Weights of a small GPT-style language model, trained from scratch on English Wikipedia.
Size: 6 heads of 32 (1 for keys and values), vocabulary 684, 7.87M parameters.
Each number is 128 + 24 x the weight over the matrix's rms, rounded and kept within 0 to 255. Layers, rows and columns count from 0. Numbers have three digits each.

# layer 18 MLP up, 384x192, rms 0.0585, rows 176-269, columns 144-191
139119153106127132128112131101088095148169108092107139142069129139129103143119153153119135138103161164146157139120147135116119134130145099102155
144127154121124156117123120122112114118162146151133123072159155151081150153149132172111156096101149110118128127114121125123122148126154125124167
118129144140127153115125182153095087096172126123130145106158125088075130145099162124132127157141121178140137146192188144132108153119111123128095
136157143126119162087161100108092111115141113137141121156122126156116161140124171117112137128082134120161124117128128147100106161097092078131154
129078121123129133159091110148152118109148142158080077110107097156159099115132111133118132181113137080098095142127146127164072163153156114107153
170108116075146139126113120131144071106133160102113087180142150130125125115124160144154111110115093100088150131162120093099122116148148125132124
115092128132137158171126111166121144113123137141108139094157101156131123145144079118087116147137094162120132121092109112134102142129070108096151
110122084177141113124096143132135160152135142104149113174144154048127099138149117109131152169107112166132120154161157156156145076156105123127152
099162127177135151155112122111131104130156155103085140147141134092122130135126123111125140120115139130062128144103107123115144136095101183123158
121146100116135134109125124186179105101111136106123154129143106112114105076155111143142087150155098168172150160170128128123107122119106106099086
194106138107109135141131101072129140092103133132119152088122125079124103163121139141129095120172128133118141121110153094160195159098122097105124
123124125082144117091092120112134145088092156114139176107122121122130092175143133124091132141135172145133090132155159099100120144142110161105125
141164086122143141115136095134114098139175123149188095131118138125124131125136128135093114126130159120107105117132102127152157138082146112139132
123153138133137126124155124170165164166178153190112100138136130098128126108094146145159126107128151149173129108154183125151089177145130086143148
120124121174152137111120080136078082135090135127110142146140138112124183162090134104115108102111127114115071114129121119140069135080130142153169
130099129170167131102125123200148115099160149156150127147065115129121157107104117079133086143120073145171112126108083174107072121100123165140139
141107124127184083153130134145142111130133155142115122081122122101108148134106166131103149092149077153176112120136129131159126104139125156135116
151106159100119125132118107090133120109148104094145134138140108110126176117104081101142138150165106159141147078148139083150135103140170165145088
117145105136098170170168143073144134096121149085159099140078126176123137139132113122126138113109189121132136120119127129116088159161125141152156
143139162150114127137129128115077081167127149138160123123164157108109134120134154117127077150128169167161052166166103151126084122121123146157111
139106116150093186130155122130092143154128154105122093106135142106125121093117132130087174120124105131119128117087157131135131161099087130139081
125117153137125147109126166120084122127127200105149144114137116134142100128157095087122143121128145122116142123182127109122118154100138135118135
115128114099132154158122145153143109122114194138141131146112141093150127096106159122100132140124141104096153135151135113093116136138062156143105
096150150129144115145111096090104103132115147079133107140165195089140116121157086106130129100157131120139140158108126099148110114084130141111137
091150132148130102125108169153142114146171153125137147112135117152132166136071134074153077132108147110093127143139128121149097136167118136112117
158129148127093124095098109126131119140128139146123136148125146183120196104148122154132085098117136093169109115132153122077125106134184155120073
176151114144148165099174148106129165114115137103110129162116144120150108195151158134120150127116145094114132147184162114112122157112160115127164
124127129165119099081149112108131118099132084080127123098142113108173123125136127133108104140129143148078159127082166128128152143162113153157099
122127128162054137086126122135100121124132148093089103126105119128139136144162177110137094076113096092142109141123115134161188163088140156127115
124153096181075133075134129125125086165127070140119123116105112151144133086118155147152070132121100153172139121139131121160108168071142142123105
121117127128130166102105161081119148132166166077116120109144131122108142151092120166133144088133123106185122081116104135098168136096083095117102
138103137114110084126174133135114105102119121121106096101113114097109135107151129138120124119114110067111129117108149186123125147123144096119068
127155118127111137157109133125131147116125126140132088108119135116105165186159159119109134098122116135179130112148095127126082118158104097104084
118109134149101118114123106137102137116157109127143145120144133141091127163128148092134089108192110139124127122152135139104111088109119124140151
126099198155101119103068089131112125160164099123121116120131137105128115142140122110123153160083160161137144131139160111130147067136145128133104
109102098119089115124093143106128092048111162158136144096128131141132143091153122107132124099184153088098119129102131123086085133140162156184141
105143136129066115119145121121121078156110131126147152119140108119146116138122120133185136145104130121151132137147125163121116114172129131107133
115136140087134159153125177099145144091146157094145116115115137111121124131162140172108122170106133096111151107117118116067164171144165160129098
081141150150112130146096101130135145130120129152126076131138145113144107148147119094133128113072105091187158158137116144189081146144173103131131
142102141136122134130125112083156126136108119116148139097083124150144162102155117105117133085149136160131102125111100140148156130130144145097115
162156102126125123163148158094105101114126172131107101162095075171114152115178090111139117133111148127112163122114160131157111151128101146118084
129125145129102136139117134135134104124146119125149110133094140082149154146119143115091119079125131152160114140128145093113114119153131147112120
134145170121149100118109117117138073138127123074129095103088177143127144173128109115106140098121159162127101154099142127110118104132122095131129
146129118138102151143155107121110118141155121074122177122116134114059113112089117133107081166098143162145106158128119096135146154133106131096109
143181092123095136141140137119126148139140098163125160118131142168174121146171140146131129125140165137118138144097150137097096104195120154146135
170110148126123118162177138116172114146147109152144156117134053162044151136121145116138124113119114143153165119117100133090111149143164116087149
137130130116137134104147101123133122077124122137117110156159114145090140096113152123126155138149124126111142109077138154178141125082144124153132
106135136141127108183160151094145174106089148150136091110091146121150094133147080121120162129134119135107106159143146129091094145109106137118114
135117152134130134116149149129175109139141115130089148163115109116114146136163147153128101137123125158094104125130130142135085137096198151115104
144136105105110158107095111134178125126110113152141131130132148107135138130145121134178106147133083106130105149081089162136136139107099132150082
170111139111121133129115139139140120107134109094174150120102153129147136099144174133160112139088144127133122143124104180111155086123118130106121
132117139143085147130136108130143138101118123143142162171112136136152123113158109131116145112143117126097130133122146122103105120128135166123123
165148098114109148111098150100163088116179120088122115093181171110159176112133139121139141121122132124170107139139165094156123142139151128142128
137119119140120150099162129115083125132110160128135166166152113090135132124135185129167129087150141157135139144101132134095104152114121161141130
102084114119107137136133123135119115084113138144122121091181145178143136090148120131094130151077127153161135167124131124132122116128108138132172
103129109171100089118113085122115166147149132145123116159126152131150112101122103160161109146139136086119124152130139154106175116151047154127113
150129098119135111141122092091073095163128145153154128139110146105131120147118110109122121156070105131133144133128130150135177070105145114130097
089103116142143115130103144118113167132127164165126130125060144172121170125093107124104167114127129122116116172140087120147082128150150151122139
135139133155125125128130143111152172114115097124131156168193118167144146091113094135103138127138187123127085130104121101110143144128138135093114
135129148084096105153120093128117131160178127116171149080134118085124143137124110120149124147142163157149129104104125120103140138119113136114153
148119063138132147104146125124099128137100128078117144081157125145154130114128133133131119105114143147110160141117181136139119135127149120134170
145119114156128117144109132164091164142164119170120132125133151149159151134155089110146136173116109118098119143183091137152160117123180102109127
102148110110126114095154161108124108086130138111083133159117112130121139124148112129127147126151129150135150101133131122159147154135154108132139
100144111098112126150117137117127076098057098166142119103108132121134089123124157129166110128114149145108092105138130139147111115099121153107119
113138143178100128143152089121162111139165134134104115138128118097102148157117141126132088138147152159108133137176157137139111111123134100132175
124106118083147142156108119104147142146141140110106127131131119141107150150149154123102133144127073098116135128164105119134119126143138148094097
119125121158140117099117150151100134134122135141170135108149102129110117091112103162126160133161120132125146140092120149139135151140083116140124
139125136125140160103120118133108161107136101091114134087124160107122127127152109119112116105134108145133128130165085128095122159127107165105108
092140111149139145159137139199116160126126111129121128137117091124117112070102120139148093121158129120135141179141099128130128144157122148134124
117120091132108115147100125148138102132096133121118160168140090165118119099104134133133122128140152116111171112124137153146088101080106121093118
144159117167079066135110130124112121110071132126117122147141117139146164150119120155148128133131134141161121095102151124087136124124153157116112
147091132140107156130086112134142114130161133131156079136140128146084137114136137155112128132079156125128158174157145144154136104091132130150121
132126166100089121114149127108129160105133152108160136112128107095119136150092109108137154128151141116126185155134178177126156105156125081107114
097099122149138148178148077120148131166111135141119128155116090144152140122118112157111103151090125152135111126162117122116121127127124138144122
081085165178121157136152126124102146161147116131160110144132124186143175123137126113131104154117151135084089127150112127118164160165141149140133
133124114119141127151094128112101138111155133136142146122163122168140146101131138107084156102110129149103134163139114162117116173098168151110125
146126171123123145190102148131128082083106124118134126130201121151110148126135114140101150146073082136086145107130096151142130143166115134139117
139115114110150123133146139137166134138140156146087109159108144141145089119173123137147111162143107144147097179138168147104139108143106127142098
159163144097110154132107107126134118143125121123144148109120134110128105158103134102158120121155137146122127131110151160131149128125170120089113
127163133161110113143129118147129123141127124119102105143132156073120117125115101128129166139098135134116115163128076171175127092130143132139174
125125103165143078130129135084127137140159146156158129084116115106086100123128076122148170151155133145133156134137113114121117088120141132119133
117111133130144145112122146160076112105114109130120126135112134134098137097136086118131140101120152126113139134136134142112111079169126121103146
127105090085142083113101135112130134109167141120124085143131085085166177182177133144152117122130125170110172142120164114136089098113128105131146
113127151146082087100148101150131143122132144126132163162147107102106095146163117109121145111124124123117138126140128117177125133151106105110105
168125154140125142127125132143153131132120127159161108147087086215119145128137132154130094111103100120157121101104144111149152100147143134145099
199106150124143083096132133097149120126105104126150126144119152139142139144111133158084086080129115144103112143137104105100139118100106158151118
154129120110144098104097127091120121151126149127117130098132073135135154114140116144135064100129116160126152160130159149083146148144147125122141
132118110095158114135113104149099131136134153147072139103140169107149100121144144155147152121128163149148169109134097126137118170170155130138128
139151153117104086156164140174155158122106169138113117118153119105152100136109106095156129116135123117113096145145161132159132126141103105134136
134126151143131154134124086133154094129132110096101032142130116136109141146106181096107108137143132150099124124167146104132121124123153099183109
121149070129093110167137134137138080115181089089127139079171130142130106078110100117103130124113161130135110082178111076104131111115109071093132
133157119165101106116116156140112107108134128128131119149148164125131179123104119136107130151142132111133156105172112097179145119086110132103148
169142142148123120149145184078152163065119116173135165138146168119144146131146164136114113103115111145162128122091092142106137146094102121132135
141134179109133138145130140101139111163107172152131150123148123111106127134151179125148102104118137122142150142097098118157096152103136101195118
# layer 18 MLP down (transposed), 384x192, rms 0.0587, rows 176-269, columns 144-191
111121089127124114113142125122088155143086150150135116163130121130100147123132089120196117146175103114163125151139139117086159122148116129126131
123126159101129142070096136080133157147150133136157125147155110121165148111131154107145147105127112087060119129122117143121127133165118117096097
162112128144157125060119139096135108116094066149146174126150105112130136132166127080112130099110122139112123137154133123111135154140065130111114
123132106109125089152145136135136104155118149110111140172129139083137095122090138151126119141140087073156136111150117147153130135128146109161125
139135113112118096153102126168132151105167127138119137099126122118130131088100143130119061157171131101116095140115120166088124167123096116169147
122092092086121131118098153116131154127154148101127149159125133125090105148156096140118159138141103176153085138108135116185151109132122135141145
110110120106161118110129125062090122129102136161120121116098074143125161154120161133117121113132133114115134180100124156135105145133126091131144
142120171099089135149127137148116139122146130120100125134168122119134176142122109116150130102115124140108143156146108133104108169185098101132145
132119121092167118130118127146136118124117129105156162116091131158134131156145119147125107142127122167138144092141134130138061150150097143118118
127147133098103130132086143119100111160100119114148078136168135101121108114110150122136151109135118148123114151141109143073119086122138137161173
174138151097126134107138100090097135112136123145077088123113113168119112171180152118124090110161105085126107120148129116172156140150131129117136
117146158106158133130120143111160117136127171123134123145145144119128110152116153160125137166139131149190117131121161160167115127137139133166118
156139089183145142101162089148172145183095178113127168110144119116109135097107084108117144149134140118117119142106130120166186130108129137141133
118153134087135135137093100126096155121128175182162143139145131139146116143160055090150109134124132108142148148161115100160137137177139127111098
134150152182100124091144099130126119078154145149138069128095202143105086149123145111113160135128151103103081151122117112105142169142127108141125
114134161136164097127159119102130161105131125071160168164128132131156147125133134097138108163143176119120106089102118133114127142157154147126156
124138158112121116107168091146091113127137132149151151157141101105108135178094105092095117118079153158095141090107151140116110134147158130068115
151095110124136151160080162121117123102112123130133129136122118149102089095124153141119083161099144136110107082145096086108134105097128130121087
139157104127130105175130190112151114109156139148150127129173118144112069147101089178143110102123118132132112098120121152149152131129104155127134
103156134202149095120134169130132102116137104137154145110128107109153156130119115141147109078114109054114148182120151143124160131108164148141123
090172118167089152122129147126131150148134137131110142094147163127106148124173143131127116110156137141111146115102145125126091145142105144111113
122133099161147115126090098116113138135146115118181131138120131110108155133147134153156144129105155129141111123143150146110157125084123093163104
140134082113154106102143115141157145146109118126170135128126116110130160157139107136126114107157141129106104162141081130149103157151115127120075
085153165132133129166171163153102101124142133133100110142079122137152111111111170098129124108122128168132139138131141160112100140145120095157115
083113124138124136155068090133129130121132074126091145095094160132132126136158146134117123103087153102128136082105114139121137115160162154109072
129104161093143142129129158129148168102092156093095086097137137134148123173145120120096142137177139066103174107115123151130151106094111112122125
103139097100131129162072135090151134122108120124169100111131123141115123064048124126161092106175143161130134152081133148106118131163149119118139
107085112137133142131138176129141118120109165118143118125139131103085056136144110098135132137156122170120161165120104109121147115149082111114111
082129124152129127132154138126147170113137090155164152136144156122134178109090132104103170119153150139139123115150111113087127098139090113182168
124139118154104111102139138146168094107138106114122163128146102114155161151140111114141085152097103145100137101110139098154137140111100119093117
133109157130112111112118112127118110121148122057129142161124146139124070127090107120167135160158116125123190089120131128130135131142106125124189
175140150111128130143127100120134112180104131147127130140120164123115099107100108092117136135154137135116153106092141128121130127098141122122113
114137142118133159152097159133128171137131126084121120116140136089152127185132179107081137127087104107135143087115145165112127073112151142145136
140108184105139113183115123141166161125119146151109125114120147176111127131154091169126128120132156134089110169119144116129105192138122143095060
141096081124118162086127152139142079158124115122113148101115120181121135122121124125196121118135128119101164124123060111108147190111115136087145
143093085179143114151130135140146122148128146113110132080132130165121102141076114118155148171130130183093168146112102118137148142160166128115117
139095146120133108112137135106107129111167157110135132115116119095103152141090116120132122129108102118119108089173130106130133112151118145127162
168115064142152071158136107139129161137158140138139095105087122118126144135144144157096128140131111099155083155114113118119107175131144135165123
131138099098121113124151129126113091131117101111079133115113145112144137126089099111156139141169151122062110113064141153129156154109101109118114
133166118122128161112142145134098127124174104102127169141126155153091157121066135156105157145122131142104125096139114153137110109147092141112136
122119144133125161143156133153154100150124141099155138130146145139123128105121114053138102149170114183166136120120120200140097120096121143107127
123138123132100155122134110126128128122132146121120125085121145147121123122135153133129175136132157137132130094121112137114153106119139148125103
130150180126123099148112090098146098113117137157133123133137096158111149166194122136175135110120156159159110163135136126135139122135143107076125
123145174130160105113108138150181140141120125109180113123141089093131121117128130156096131136144120140173119113163156140180156120139132092155116
143115142134165152125108137107128129123136082121132089156139180114126096061103150155140125141141119135092165140153124120113124121124122089113145
103107123088172087114136140113143125173129117098139093132148141098121126174117117150106127121074133117173098180133153110073177096111128123120128
116118131154099094151096122102149102142105114136123137111136148143127164153133114077107113155092111105111171175151104082113131123114095135096123
177147149107128154135153159101166112165075153139147141152146127164189122151100115106157129142103168125139118133136065132096118102086133143136165
109129132159113094151103118139135138101157154095161153102122112165126116115161134147099143149141154081160098158148142113135162103112170109112115
080099140103130128130111080099144146105144119120069095098136119112145085143164118127115145176141157143109100184173156066128107071138102132089149
128169144160162127140173126128184116139120099113153134094137183105167143128117119119168110142110102113132123102127142134091103124117131121083113
168135124120156112137177113139116119131113123133162145102098104140136105143104158141132150164105139154113123074120121165132138132128121133115153
118155103150134090126128130126160082146098110110134135129136128151153144124108123146132167131118119100102125173136151126184157151112131120156105
131173118124107088108119127123140131159136109130144126117124097149096153133157098169120136116141100152129105111118168139134130138141132101110133
107148149126117113150122129141124141079128116098125055148109143120174143142113076118137077147120108126142115155097102138135126117157115163089121
110100131139124086142083118080151161172143108090127116164122138103193134167121155109116127084154109128084145138151132081099125163097172119090116
134167130103138136129100122121090061164136121152137116072115149081121079148101119087127159136101105128152137144148135126135143111121143143087139
113104124142204142125109117064091140117122134204100156123130093132102168115125169145122150121128184129075117151118148108127126136154121128126112
068142161103105101132146168127159150122095134076132159128132125083148123124073125131123123112148084131087107123127167148180119113095135075139115
113128125113161123142111116095140125098127116155112154140137192162136129140145126146130140125115132082145134113113163124118121111127129151130129
105160109096088089120107141083148133180136120172091162093130109131094120157130135116112106169137112133141083149092108137117131117102135130180116
116131127105073121111160106118102099161185128070114187147132141129104124119094131140090147115116104130154117126091177086105176100196094124112125
120163151122107123151163105142150134144131096125117085129112145129137139155116129148098135127100168155133141127090129142139144120142106152160144
141140110174150102132131114108127128089166134104110114166117095086161104161128095138134151150130094114112129149136167134150128150104148144132165
129140113142040131121154146149120088137134132120130161117127141116133107132164131141144134134116105080123124139137095122102074150123107130119145
127113152189111089127162150107105165084179135124127127131119067103126149092121143133130173126135144159133119096150063115165146152119142114145135
106120092145095097132121128136111122155121148121117143147169128152137112165123184118137070115080129125149108110123156105113110132097172147137124
122096095136113106167162115138160148162123071103117130112165149185120167118113117181139144118141139155154137125129135125132115084120136138117173
142142096151125112112124090125160111157138114141138120131119113120146096132088098139145119126115104154092152130126073164112161120156130128135119
122064110137152115145129141138135109113110113099112145127134107173120112116109076101150142146132105105122103141123138122135154142110125146115172
173127142155146177102107100087157122110117117138112116118127193116118123116121113159149122168140149155110169143174125124094155102125094084081079
152078128139116148123107147131123151133127146111117131089143107110120078150110115115116108116107122101112115115147102119153134157170128105128092
105130165172165109142149082143080132173142096104176111141107095146139109113117086168136106145080090087138161142150092109140165143128152131124168
125151154115117129127141160178153138118140141123127148078134118137115146129139094153151114132180106099111120143145108129142088142106094124125139
183130166145118110166129103125088130123127173145167169166099105130164106180138115106108122119146098116093104141135107125131118120135117123142131
110171135118144132151126076118146095095165106139183151092110155088140114130158127104137131091141144137124142127132117125060122147088111124066066
119131143074139103116129136120133146124160103115114124125156133135129100148144096156156158105118142147165110101135110098099100179135139116142137
114138138128101126111110142165145107121112143138192122176143126109127156132138095120174051133120117135117155107120130101106159128110072122125110
096171124105130123121117105115126136138126133145130110124140171133117091152120137139096159132140126137103116111123138081100108131135114139135084
096136135135093181065125129156159128106136069111109153129118165153133093164111139120113154165147088130103122153144091127190095189131123087149116
126175111085099147111146110123128125095133133135128143106108129130130099076146106102134082128130102123123133127155119137145111090139176126106132
127148139100155146107122135112148119127137120116153128144158130102127148105132147148134147105084147149145128099107119107138133081106117168121121
147136146158164132140123179162088108087135165135143083102142174142124076083114153134097079140081119117161101127148153123149109156140125110182148
094136152176113143164151161139059142164151130115103099137137093161119157100123168137150135124141153073129147164097120180126108123131162118147140
132097164112104107114129128141112150165187144126125121113129123166117116118121101102154123110137139172135135133135124106085142134108143123121183
138075113114136118101113119139170135165139149126131121173087133099179135128142106135072086149112106161164154165118104156150128128119134142158144
119111156100136137133109106157154105148135137130134114125106135127131148138123068151131158165119120163126079123157130105136160146138124131135094
097131095116093140141095143112133102155113114113151126099118162123144110140138124147155102139174101075141101109123145113148138158150133145163127
102137145102127135082114107088132115111088141120175135157146114114107098148121126106105132118148124149099118112099129137134152093121169161132115
109123100119120165111086133132127109147130137112118142148115092095136153141161120136146149082135142113117159125140087137176138094150130133145141
121136095116149140126119118106084090104104129114105114129097092152147157161142142144138125124122125131099118111128133171144135137144106135120121
127106110145137122095136138151135111096112125115126120101156086131123140149122155135158145109137115106120131123127117150125134148174118123104097
128124173128148141081108113118131126149157156139153165128103121109125131121154147111169142137069136095084091131131115136168087165132077114149163
134073147144153155148147146118115129106100162141120113116099141133175149130091110108164149120111168099120121117120137133129130169122135155145143
# layer 18 MLP gate, 384x192, rms 0.0584, rows 177-270, columns 144-191
107135130157112141135080105165105141130109124136163117117091112138059131150102109137093105114132138124136113116119153128114118155098129175126165
083138108123074151119124150138096127110124089138177109097091133137123108176158118126105115160134113117119097136110146143130139139118145123138160
131150064135135127174157135143137090154109084168145149098125086110146093086082156118141112101076148101111140170156090098150118124137118196086147
118121152104130175126145108123166101116126109138099139154169138173124106105165130119062137126128104143117176116136122130134116110115140129118119
159133149085125136122150146119134169117095144106156137130137117118130147164103156102138142111132118128155105117149141163125111140129130108149117
110123133163119137117104131129156151178133107150139090069120171123116139113120099114132161124129162133143099122151147133104123111118113095126143
118137137142135150143098105102111080147115085187101139127126131139146130106093165102101119148134097140128112114105114152141131136093160152154115
150108136136096131127137082120133134113175173146142138142138083108100108144119165106118107156112149135120147091099116114137097151106113139096174
079122155119091084119138120115081125142145151125090119176103139088147171112113119179104133111119129129109108125126120149108133100144116101111117
111155145103109130118167100117140147101124120099142141122107134084139154151076119124158112109124136118147136146162132136099167133077146131094137
122115141147143127105157121154095102073099140138150156135131150137105131115122153142105155161109137141154112111117126138187125097140129103168120
137165138127115117143145122139108123084141093123117118148103138155100104107140098127135123139140141068130123102138092108119086124119090074153088
127123102140142180148122163114157072128143120087142132153169098128134144157124151119100112074156083111133147076159143162120134203095203138154111
141102121146146103087132089127173118107127143146131116127114140153138161059090147115127102155151159118134097160173120109113147095136078108106103
129148125101128120134103138127209093098137160129209108116088115125139126156115104144119138139119120162129112143141105115118148114071147135134112
161086110165150130130116113109173114119077123170135134096115103145125134097059145153101109133155110098172110141146150123156141192097101122176125
130107123162167096101143119174137095133139133138138124157139154144156139092120128134161123136126135155171105139169167100098163134102105129098096
135121144129173116108146142134166145148119127160146132144109074125162157160140120144119130101129090135102122118114118121163204131110128101168122
135075089111101080117167085158126080145121114155114104197117108162139116169141114156156134122127124126134139146140157121120120147127141131134115
176122113133097124137118123176096107110100110144158128098183088109115142137158174145091134177132156088124129135145109109104134134093116135128103
060142089152129132107095106101115142148142095084124130097087145099137155106131174137119107139111096127145102163122128126065132124117160100121135
087091172132079150083140135162140120173140112144062123089164091160143116101167115166147137111112162153113100135130162186130128108126135157139139
129167140100174130120126094112139090108118102149084100103119145152157128138138108088117142100118126147150089164131092097117171127115139146113108
095142117116132147150134110133116116120091120121120139157137141087141123146092128114164112110156126103120114096096115120125111126137104151129155
130146128190158151092080121150137134100080129106124124146127157094100109128100114147144140108203128160132112087093169140104103090154160088136110
114139146149125109071136117100128147139123141117121176111097101133103136094135123158139104137085112128091095111112130154119091070127131121145126
118130122120137140148091144132176130080105158133155154107097158186039152135130157135078131093123144141117132127116088191086135126102112136093168
156092113142121097141128151155168129132130094168131142091184162118134154118129133112077143103110134150123096101132132087165091114126155135094208
158128147107138146123143122161161094119115119154157132135108139196147108131099125161135062140123109102171110114149144137167131121150133119150142
098099164124089133118109102109166139127121103133130134143130087136133129121071161128132094139148116128122153127135069137102080115127147128103070
127132139091103109126139124126124126114130138140115150098095046168135143125154132154100156116110164110075100147090142112134084107118123110148119
127136159136144123121121105105093123116091084164126123117168159125120134133134125135091137128151147108131104100193172114126090084159161145142099
134061152155130120096136080131141134059127106100141146171128113130114137126122114097167132116139110155147142124152116104111106127110125108132116
134078148110137142123102122136157068138113173100113122112136188172111116109117105147106137162136103124127180144100093132136129180103147131153105
125122181142124148106174144131149081162125137129137141096142136170150084116128126107126104145080129102110156101138128169116103116160105156105139
102153149144133105146113153120116114108094104140085143034125100122113140168135130096152114120089141147103102159145117121157099094113161121151148
124115116117132097161146118119097166137148163095127114130143142137111132139115106115132113080099163119149127111146148123103101143134116109122119
132103145123146124129120086121111114136094107102086161096108139126122089130105113103106154129094150132119086153132111136093150067114115139107127
131110132117131133126106171125137112117135186143128147143153124151125093143148103135119161118164167155119130090118113134154094130114160122092088
077102128132134127135103090112135147138148107124125134112099139107163138148101133154146099143098157148140151145125121072129139129135146178176141
177076138110122158157113113118134126118126124111076113079080118108133124120151123118117104116141181153142129141123093080075107103185102104164131
102140147150165110115138098135118111201150132090163166143073156141092080145149139128061135115116096143179087084127085106123113116123117120157108
188098102137129146121120146129140103170115144151079119139177141092128071147160146126101120122173139126106110102135135139119196101096124143118109
142087134113163124091114129133159113066135125168105169124175150141126144159139124119061131150167068132093121118178133095159157170153124117114170
126098156120080141131125142164083139124150093125119135159182107132099131087137170122151124180099147122099096125136125131105074153118057124116154
096114120142121109111113115166104105093095142157138150152131145125126114131123160119110132114107100132137151154103129138112146125106138117111157
134150129132114124176128100149122110106104150154125128145108142140111120151096132119160119140153116150119113127141128112160110074113119152084161
132133132175153152136134134110175091112128112137149142124114118119105169139171177115110129118114120119118114108113140131090173138141095121121116
142131100132107139115148118142135106108087095123153157106071127137131122123129154106118164106177121140165127139158145122113135146092129130131123
102147141186104119125127144142142150151081075142149130143129127104151120163117134128113101103163131141102100142124153176140098128120148082135119
079109141119093147118143122166116160138137151132123145156115129095124115100164135132116115144094138137089133182118120124137142187126130117133147
091107159149134117120135130149170141143129115112123141074101142107108144124129115076134143118132132121116135111128139117118143144147133164128118
127102166090117114150181120178138095100153151130119144168086144150171153135111104132100136171146131107156138136114136114095157088163142107124141
124092135133116133132120151136132117100133068112143135135146120098163100158130149136095184163126112122057153094129170125100127138112106140129112
175155148134147156139098078141087116105089165087176189144125123169113152135121108115092109115166157151103145121101144148122126119130159120142103
123124112144146143158115133125106112123087163135100133102116096117102132150111102160142133108163093119112111156145111105092152131104149111137113
131133128145104061165147138096101081140115152123151137129099120120091150107103137132108146130120088114130178105134137163175181119162115124106123
125122131131164121124138106139136112170127089141106111126109113110086163150144103136119117145125150133139119127146149127109132093147092094151068
193140146122130072102139148131112157185163162122080143111128131122095107098114131108127145142123155124159157138161108106085133145101119107121181
149148137132131134150133129147134074126129112085107163064117142070163135116118147145100168156080115094095163191106159127153110120127128108163160
131104140128170107128146130106146130159108138129151119152127140133190089129130115117171133154059132096112156147120092115135139142116124160134122
142135111087159081133127126149155103163155106118162132119121092160180101109159115141121105160089167111151116057172121080127099087109171111164119
130124144103146117130139102159112147105141135104090127111103129118114115141131120120117156120139142150093153114130140132119183142104095158118151
092143124145134122165111174100170097114140089163147133098142142128083129115093153160087161156115144101113150116092082141186120164128114080083106
123122133120123143101158092139133138145171151076125124098117082143143153160109113140128120095104127129107136141152148133140157100162097104114115
129108126125105178113106160144130150155160159156131100137146103129171113091122136135097139130152134123091140101096065135136138111140124099096131
157121105110117135118134112130115162128114113103116132131129155139105130145165116114160172096169108190134127165090125139116115122123138107112111
122124164135092110117129129149117140108095100079137122142107083155096144141168172139127122117150144106114111123121115102123117152151126143095126
127094113100169127096170117123113097126096097097144121090151147111141105136129137157115103115129126135177111149131137171114126136133137120115131
088130125110095126124130134131130113125130155104162136102107134142102100101106159106121143103162115136103079108135103132137113142134127150139170
117129113132089189088121087140151122120124115164109158082151144133107148109122135108133075102077181172097136089121155081135119119132112106134120
129089101165142094128166136125147152142102121123129149090091106099123173161121143147135146153093071085122131130126111109150160118121079145098116
160119125167109114138132110110115161157104130112135128140129146151111144127130137137157105117116115124079097128141172161109131116133120126143158
151141130132137140098129115092146121103184146149129101135118104096121119150148132144113110150097119131122108134128129141118087111104105153161116
138126106105138103125160188153110141124112084114092107115158135153119139141107119122126137141075121095160091137108104135120156108127144145157189
111134129147103121119115076122113094073099157118142135114161148170131156102091095115114089174109128148122082122100122142119109129139144145139158
117159097150187128129143116084136152128148104161129093143095116130088142123095165115115147102150170171149125139160121152102110080101114085181099
104152098160161135154115119123143135139123136091154143144143135094064140113119137126144128105086125139117164134150166165129135125140158139121148
174045145094105137132091140089126136118156144127125138091127126059128151080145102139114082130057141110107126142160125159124091108178127141164086
137130162181150123154100137125131157130130118135133126124103106124132163129126091164146147171117158129156137099097143127104112157110092149150115
167141113127145157104091099137123117139144118139141130098137130154107159112177123127121132114135151116142087132176154121106116072109138129125120
118100110119089132127146084110133131158163151156095135136145102126083165074123078126162133144139103150098103142161169106146096119141102107136084
110134104126141142110123092107126145116105091138179106133127104098120125159145127141120109126126130128104169151111112072159139146087131140178106
078117119171083115120145119118150121133089098132148116112109130121116116120142121140124157119160083085067123153147084120131130147142105096158105
118157140117102101121095110123125128138115064082119093123167198132155098140127130182162143155101089104071143152125144147175089137097105149118133
156155137149132123155122101174121155146118094143107095106126127107133110122191108071134106135180130141153137166135121117121119169127130146077166
110115131114125149142113128127182084115113110124136122149107096173140104110148095101120084112159117073123146137088156137146107145137138123166155
109120140125137124156136128135165118144133171093129179140165136130151104155113127153116133105138116125110144072194136132130153136127136131141147
107157143117130146130160160146115118122122120103115090139134159108122119141104115083164127139097138111146094144086107131127135165141159135152134
155124152166101096066109140117113154193121158102141142076108127159140138125136093142152129106119106136105129145111120113133103112116182086125175
148121175129122122104146139133142152093163125106128141108139130165165106157091149083140104146129121136136138155114124110125108194129161104138115
139144117113106140095162127121127134141091110100139163094151140147148161133087106143165095169128186166129128157092113142128120121153134135176158
142129118151097182098093108144165168112141156112084162116123165166133110121158063122111116122157108145139102077154134111122118118121164130109102
148158088121085151130136087116129139099114077121126115134097102113170176114103139123126091125160137130134105120132095124117110166153137139129101